From a checkpoint of a small transformer trained on Wikipedia.
Size: width 768, MLP 2304 GELU, 90.7M parameters.
Architecture: LayerNorm before each block, tied embeddings.
Training: a variant of Muon for these matrices, 1225M tokens, 9347 steps.
Each number is 500 + 40 x the weight over its row's rms, rounded and kept within 0 to 999. Layers, rows and columns count from 0. Numbers have three digits each. The size before them is the row's rms in percent of the matrix's.

# down: layer 3 MLP down (transposed), 2304x768, rms 0.0318, rows 1934-1993, columns 96-143
# up: layer 3 MLP up, 2304x768, rms 0.0656, rows 1935-1994, columns 96-143
down1934 144:430490434480551520492427498560505505469507555464443453534501494514497460559474456438548476512480503512402554509484474505516457484494419470452549
up1935 098:484469477447558433502483436478457520545600452516440474557522440445496520544543547551384521555509520472452533505459451516571483508502486481430479
down1935 096:473518508490508592507447508437473497481624548445465516510570602506545528509528468545520565444496512519499599410483512506497517517486547506426476
up1936 099:608569545449527459476567463453463496517502510475507460538432553527506502423460521545517391486513545506507493442463415546538587402467541415421534
down1936 099:461467442530507509405397563509490542509436575519523502479478432481581510478535497498400467464447450464463520530517589489577498504470451524503462
up1937 087:521494461521449542493460496562438463483495463466549520460507580510560582463465487515496534541492469519553514484528519571549515493562559504512420
down1937 088:549455473468484477525544477405531554407492501551498467489511487416466468540526564488498475573515485549497436480552529549464477502466500582533495
up1938 094:442438581443502503431518445502486426497460505520510552515488486529512480479555510419541530512489547533519580467518537523540509560523482495433486
down1938 085:494468513457472476444487538473427584539548541527403518569460464532491534504446491484505542408503460522509539538480444479458551470424517403494472
up1939 100:515522500511496505477500437579549473516512498562544513432521448475541494502494512483513550487537539512495502411491521547453517531573500555503420
down1939 093:500514553453469612470460507463536516436492529474461531560492507472564531526458423470478509554590533507537536515521540485528525492465466534460470
up1940 099:512404505567505464484581522481409504514549573439556461484481524467468467569468487516470507459465477470568517509538474484454495469434514506469483
down1940 096:536523535560493499540447484472494475493467481494476506433480510509558489473481465513509508549450543506538555498446521469505563522544516499484527
up1941 103:604533504549448520397489523511489501448467518494518464511523438495440489529515516507505560444515509517551530496475499527518524505465514520591501
down1941 098:497500467510526461492490511524472478511515491418458483417485463492436525559530476533480512495455410515594498478569505539512488469531463497577480
up1942 087:465471512546438533531530457493448479509519449534450486450462413463534506508463568423478522492506429423497532482530522475503556505459478543547446
down1942 090:518444575533561588454471503459417513493485529488451522484462576487505460513484410498465472486498498589433537504462499462544533455515550443517554
up1943 092:477545462512463523512477479511490513501591481460549459541496464494483401468499512509500492512498487535388470521521575544525473477484579464490523
down1943 130:520487517473518485487488483559499470464443469485478507448445501496543515449470522501491468511500544482529483503468451498463598496508483446464505
up1944 105:516528473518450427548506534558526500510484527468484537608552464451557444480454532516499502548446495555375508535480382486460529488599493434461544
down1944 102:508511505513506494548551536545480535469477501522407484432435453514473489495547483480487506528551547561556525470505510526535470474532568423455522
up1945 101:457480493614464431539494467451571548518507466505491534547477520517504452513577524537468498518476425451423470399475513528507509465548485468504519
down1945 101:492539550475513463503471575522523475556517534495460553451462562478539549424509440520493466483497562458569515512509489499502468553507529427487456
up1946 099:455559495525566458548542543500469497544469532541505546474485505474504571471474468553529517446504453455476510406485423533549492489419501483521511
down1946 091:569515472480462528507505479503511443502408491558479465557573510571523559480473504527455463476496476501529441502468496532550409503547536590491452
up1947 098:521490468458532406508492505488507518504486512535542468475407517522449608553566503586515509545464465528474456418527464539475473502506460480509406
down1947 105:460471514484475473468502467522479432546541555572475420500430604501519444398396556406535457587560513494520501499562474517493487477420480504544583
up1948 106:540498516466488493494549514426530482399494421564455486511512458545509535450490446525502495523523492510489446402496531477483501442498524513485444
down1948 097:555521503459570508509543518529483449532527455534505525508502451497386411537488494531527463473510533502479562452435491516472544535529438481480448
up1949 099:487489511593509386479464482506530556497552513483495515506587466495492554445489483515474497477532525468447581466448501473543480470504502475466438
down1949 097:545506513518503483471533508536506521506472563598481488405589501474478531570479500502498461491411528485486488553490501487485453502394494492506561
up1950 098:495543454484488522557444453458487455444513451412468514555487499532497502495438498454591515543542493472415477562535521579539443509478528445427490
down1950 090:458430528529561503570520505467467535510476521544559513476480460486553477474518531588498487460462477532526542479512422431491495557513516526473539
up1951 098:435490445456482479454458496441494550537514509503520516487510483543484501516474534453440491494470526484530513498545456579483527498550534540534460
down1951 101:456504480467453524499516559549487550468522546472516518455488568490490477423471526499470447431533496530464512535538498480534519513551454518505509
up1952 105:467468539520439534486484425492454474405530595520524512530527476490486504460562506550497448520444439427427501451490542527547515540470468508512428
down1952 099:474551485550506482547476467498477488442408448537514491430492505492514510574481550491499543492501536537551498492493562431539559483552529548513510
up1953 095:478499494456491465480579467533512481393450483522496459427567512470487479524467420540502528486479544572546484495469532517479440543507564479499533
down1953 093:490517484488434508517531513493546504532511439516539613491488539470562451493472501491527521552530515484495493494452538516536500494523519528485464
up1954 104:443522459455483466533517500485544482509505507469511496425474498488521512503562504560570578510474531492568501541559489464479407472514426456567556
down1954 103:520550349472490445532545480543538439526459468520497541497494456543498483537529523573501459486458448445530477530465472507491486493471498522543586
up1955 103:436477456497503529497503422546501442486498495568498521484482563458563512491557466485503539584532438499474491457512523505496539531435540501522522
down1955 097:462476461544466510485423459492541478505438462543516583504514557626457527512494513513458396514530459533491506516557484492464534492535524482476520
up1956 108:471488446514486584498521555485451525510534480404560543526551559509481465460523477540505518523496523485484494511524515616447510461525557451542492
down1956 103:502487522498591507536491463561499534447482504478503411533498514463395453535519500496479438480476506494597546545473472555453443465517573542476481
up1957 099:462435540557556481503483491532476521498500530544554515443436506486515502523504559508517452580517536490501542520545544524576561420470491473488533
down1957 096:485555516566553488533532563451503523459455503510558489545531522491478458569516496553498511491537547479438507570472417527552557473442480493505540
up1958 100:560541481544455505487539516457537515548480411502511451504458512563428419520469470461479572482471531462511516467475537482518492498567504527487466
down1958 105:528390516484490525488513474504498505503472533435518470468550466464471541520501463494550464471495526541452454540463457506479519477493533483496490
up1959 096:506486485495445498516476524512442505558528502440518490471525524488489561461521446547508504408475479509545452460423542471512551518486512503439496
down1959 092:535547499544493497457466593511415490513433505534502488503517553482554533549468479557407444473484567526426504563515512447481447530548506530505485
up1960 095:558504544549490459496465491421496482442570508530530491509469490490574481525524516517474588551534508492463507499469620466540562569549511537507449
down1960 103:482494515491483441525548514556509537557492501495533529489471456422559543478409556519451458415534537477453511532561492557496472435489464407506528
up1961 097:464503526512474488498548491519502485522492486523459488550471501519512548547502531440592493526490519435512446467491503513486564523547450468527450
down1961 085:514519528514502447473489450501508458530516522462520505562522503489503507483488482491521573485458435488455527544484525529432510428493425573556517
up1962 102:442483485454455463499477495460509515519531481558527523517533540502535519527491447445465446518425586504456489495525531440527479487455483526465461
down1962 100:529471518522508473504466542537515458484522454449525530513495556501481549555470447514491462437585435505487542483487501511541492470528489489463484
up1963 099:456467470514450511453522557547564484527492532515503471503539513531449519495562496598487578416503502524472505518528452452482482534518518473544476
down1963 095:462442537536524525473452489529569487454479419480453503465484656499475532498476511497378519562545513565506482467514416446509470557486495534468483
up1964 096:537436469566524527513452482507470497564486504539459497517538492461561477505536524584503510464493469509476503464487501496522566480460448500477545
down1964 098:497472595508472542513532447527567505523557529554465548500514439521550523553462559541474455507521450419511560524458472460459521552455487533468517
up1965 105:517477496519485509492501502519508527488496403486567535583523558493459494509557483445420505453555520534471478490494494435507412539504473448556451
down1965 106:490437555439500498532519556529527446504538464489495412499509479537510540516450503504496495584495550469509550554486535454483456441483490476485504
up1966 101:492484433506463464538468454485525516511471524466517512453516444490548524488492499556444459485491544474551473536501505438532475579527488435517579
down1966 095:534494519478520410452547469470498556567445525511511506446443451436560570484509497541499484471500592490521522501526508530532503494530492503527539
up1967 106:531465413594542504560506502528486564503517563454497477549453446434528446566495511540459483481525476496431555545520504497550509510448510509512463
down1967 108:495520497521454442434464483543487486535537545478445557469522591520585443450480467513520479434477563497512566515512435491499479489533503540501418
up1968 100:474458546529409528466420558443469549461544532519475437425529445571546479513479480484471482523504509487529528510466490549528516534494544558501518
down1968 101:480437525540459501517467520471511514450500417438446487425469491460511502573386516487513508449529496487523487473536582479434502455508488568557471
up1969 103:482469486464630512483491573489504484578523525447525510447498525501452378549503461560513506491464474440490540478471510482498434513395448510459497
down1969 105:471436478546493559532592488468426468531514567562512459454477480450590470447489546558489531531444534544477466473548467546458469446509549612474500
up1970 093:482506446493514493552500453531480491497528456591492521450544514465544504475495500485462482472455571539561498543498486504431488478588434538412447
down1970 099:561517531549441531520516522476560433506537521417479422515472498496573533482462525422461569542490474489475545489546506457476493562584527578568556
up1971 097:464562525499512502540468451565516461497460484506498501472507500459507511509447540470540525488583431491536468545482523455471503460476442494474452
down1971 093:463472451492428489479510587463462554460537557472498504491516517533544538456553434507474469507441586484460538497502484460507494565488454459499555
up1972 104:468437497481480460548532494490478525447469535502546473495525465539469467493509516489414427413558540555495447552457487503485476476515518444494421
down1972 111:467525496521498547513528521503471522484523452472503492412494531517470504552545510485572521532509486443492522454521471457498502425432511524511476
up1973 085:461457498471453612538435495441543464561502531493467540540506483472443464481517400466499467522560494464505540504492521548522478463438514455507419
down1973 107:484507505564579436483471502568534548447505569508473483527546499513543545516401542505479519506523524483494457537497513464486497509521464495427582
up1974 103:537448485520535452518534486509528476482533495480508482513424478471524467585547507498504480463514524531472489459511516468500530511486504579436441
down1974 094:464474459481524451555500554503469562480454494511532529554428527527524446605481512468504436547521497484529489522559452499499438473447468561544529
up1975 101:481460490530508551503581533455518503491549512585477497478503494521512520474463489476425520499472540512533505521492564500536517575576493570505471
down1975 104:453591544502473517485542438506500491505504481523515505472458566528455438515511464546505521528471498484507494544505455403545531526463502525503560
up1976 114:518427458464531466484464488518489457512451500457507522538493540458470521544472505555453503465422515539536554546475489524561539546515504457471533
down1976 118:516482505487506431439534557462535552546538486471529499472534407502419523550534522511560512527516517510399552480557501555538496463495547545508440
up1977 104:504426541460516464526528513430483462451500466511434507509544453562487462559546532524470480488509453483566468479548546568511499428514572426548504
down1977 104:491467562514529490474485492454527565505470492461539489481528504496537528434456526472445534517504490488491519473495459388492516553503511548449522
up1978 102:552529526505444502490544535503547514487508548526466566578496563480501440492493536541566518511559498558468461580517530431479486469404457511478472
down1978 094:450480465435472441501480486556444532470547432500564521496435452482495504566477515534490492487572537547517531527441569542528484520511530413530477
up1979 107:508481526557519539536500462527510539491513510403484489509493498438452452549459481476481509493557466501497524506496542533539489545509465478550476
down1979 117:529478489539467501481493463553414469463543459538521446540518442533413526574486497562485519412543465476530575498502507474579464516561428555548499
up1980 105:433488453487475544463489456543452496440511567541491498523520524505510435540528489499448452503521495489509506498551504406477484557455463506482434
down1980 096:526591496446504499532493412549475525503501431556465492498457527559470446501467565455516491481481431472474558493478544445477560477525491487503535
up1981 097:515489523469517434428547554505462481482463502469484492527481557434484490564443485553506476424632484478424458477456532503420488447505518560493541
down1981 096:505493462475494456539469493435558489446512520512398536516552513510536469585488551487510514519537542512554489501539494506521415548442505478561482
up1982 103:525557489493556538502498542543513478480504505487441526523505550470459470424463427493522476482532503507506493501446540466516555561508586396563517
down1982 096:543476480472555573490548507472442473537540482451493486463553484543481504483545384518462473498562455508504476629531547479569451510544492517483505
up1983 094:540504423414481529490511517524484461528430535513474415484536522515510491499496451508413528461535529565469460509470444466486526517460474496464452
down1983 090:553571422500478568451515453507506492496511448429568437518428610486512522471511553452495500469539473514476552524492552567449518503490468476534490
up1984 108:481454536514494519490559552398467413514476565529491555478555451481526623493507576537485515434516491521546499529478526434555480468521498500456510
down1984 111:510468492562509497497504539571535481536558527479564523567522511489533541524437488454504494527530582518506486483499494490446466471537517532514547
up1985 105:511499530501484503530500452504566492506460476491501548516568491514433466483493469455516480420582530462430466450541433425475538520511566527466529
down1985 129:546469454476472560479503488502469488518561473581533488519500490567499549487512483534554481547455491578474531483495526499489457435562605502455487
up1986 099:485435498498560510532526526496487381467521475486456535430500510539567519532443524490534489543505461517481468496496502490527513493521438476523568
down1986 092:485525477539485420479524486514498554537490539553510518557477542495502503529495508501538466481411512595548486538508481485466524491509483496503450
up1987 105:593414553546555410522432432432507479499500469508514546449474517506523457531514558496521456582436506510522508551454481531433497467542502485441507
down1987 115:519494560484477496521513406489537558447492501470481513514607486577547493444450492484484549568443514521500431550495460439429553463494446502485494
up1988 103:431519491514571460587592481447553620493443577516467540511483524534507519441488548511532557453456504503512573502517490522475492462459486525453499
down1988 092:553564584517545525493484509505490468536433435523548499536491513548457425485492552475536492453461503493480434565449546486551454580554490556519510
up1989 091:618551509507462422482367502510436484512546573477474555529513447439509496492539553486571459492436457479532467458489527548538516509504433494573494
down1989 104:463511483562541562437613535458491525501556408494538493499546503506487475556502519586476573500517605511416578506460493457420497491527522510529533
up1990 102:529514476545506518502515488532451498493448515511484520559524468533524519523466506590539439446518511548436510469495518531469448489434479504485488
down1990 103:489486560542499585448513483446573423535497556495502502499425573558531454525491445476456548526494455522527564438522511558488458538488516557491492
up1991 102:508454477534477496512517589508530506549506540527475514626454519474487420544517417466487471494447500495476547495515605490508588488437531530557490
down1991 100:510592506410420494520512567534527479550493455518511497429517475533489531522488547557490496520444559470505551435470516527455508471491444534468450
up1992 106:558550408484470448422487540479555521493440555497496458484440474525459476413528516535545528451452455493508516452526547465520492521506495526511515
down1992 093:516484520555517453493513546487539505534530486542568451462464473465467518480514505507473515486482503504476508501537501491483594472486563437564468
up1993 089:521520497538476511502506437475450500467478489513528517525467472537473476575535493521472513395486573441538489571527519449463517554448484493532544
down1993 101:502481495510475507470518505538592545498470464509457435454528480484521479535447524532508418477451508564491424495505509498509475474507462509516481
up1994 108:433479547542407449490526465530479480485487621564415590487528480480499521468495527522483504486444503473518478532466494497500482482507506505466515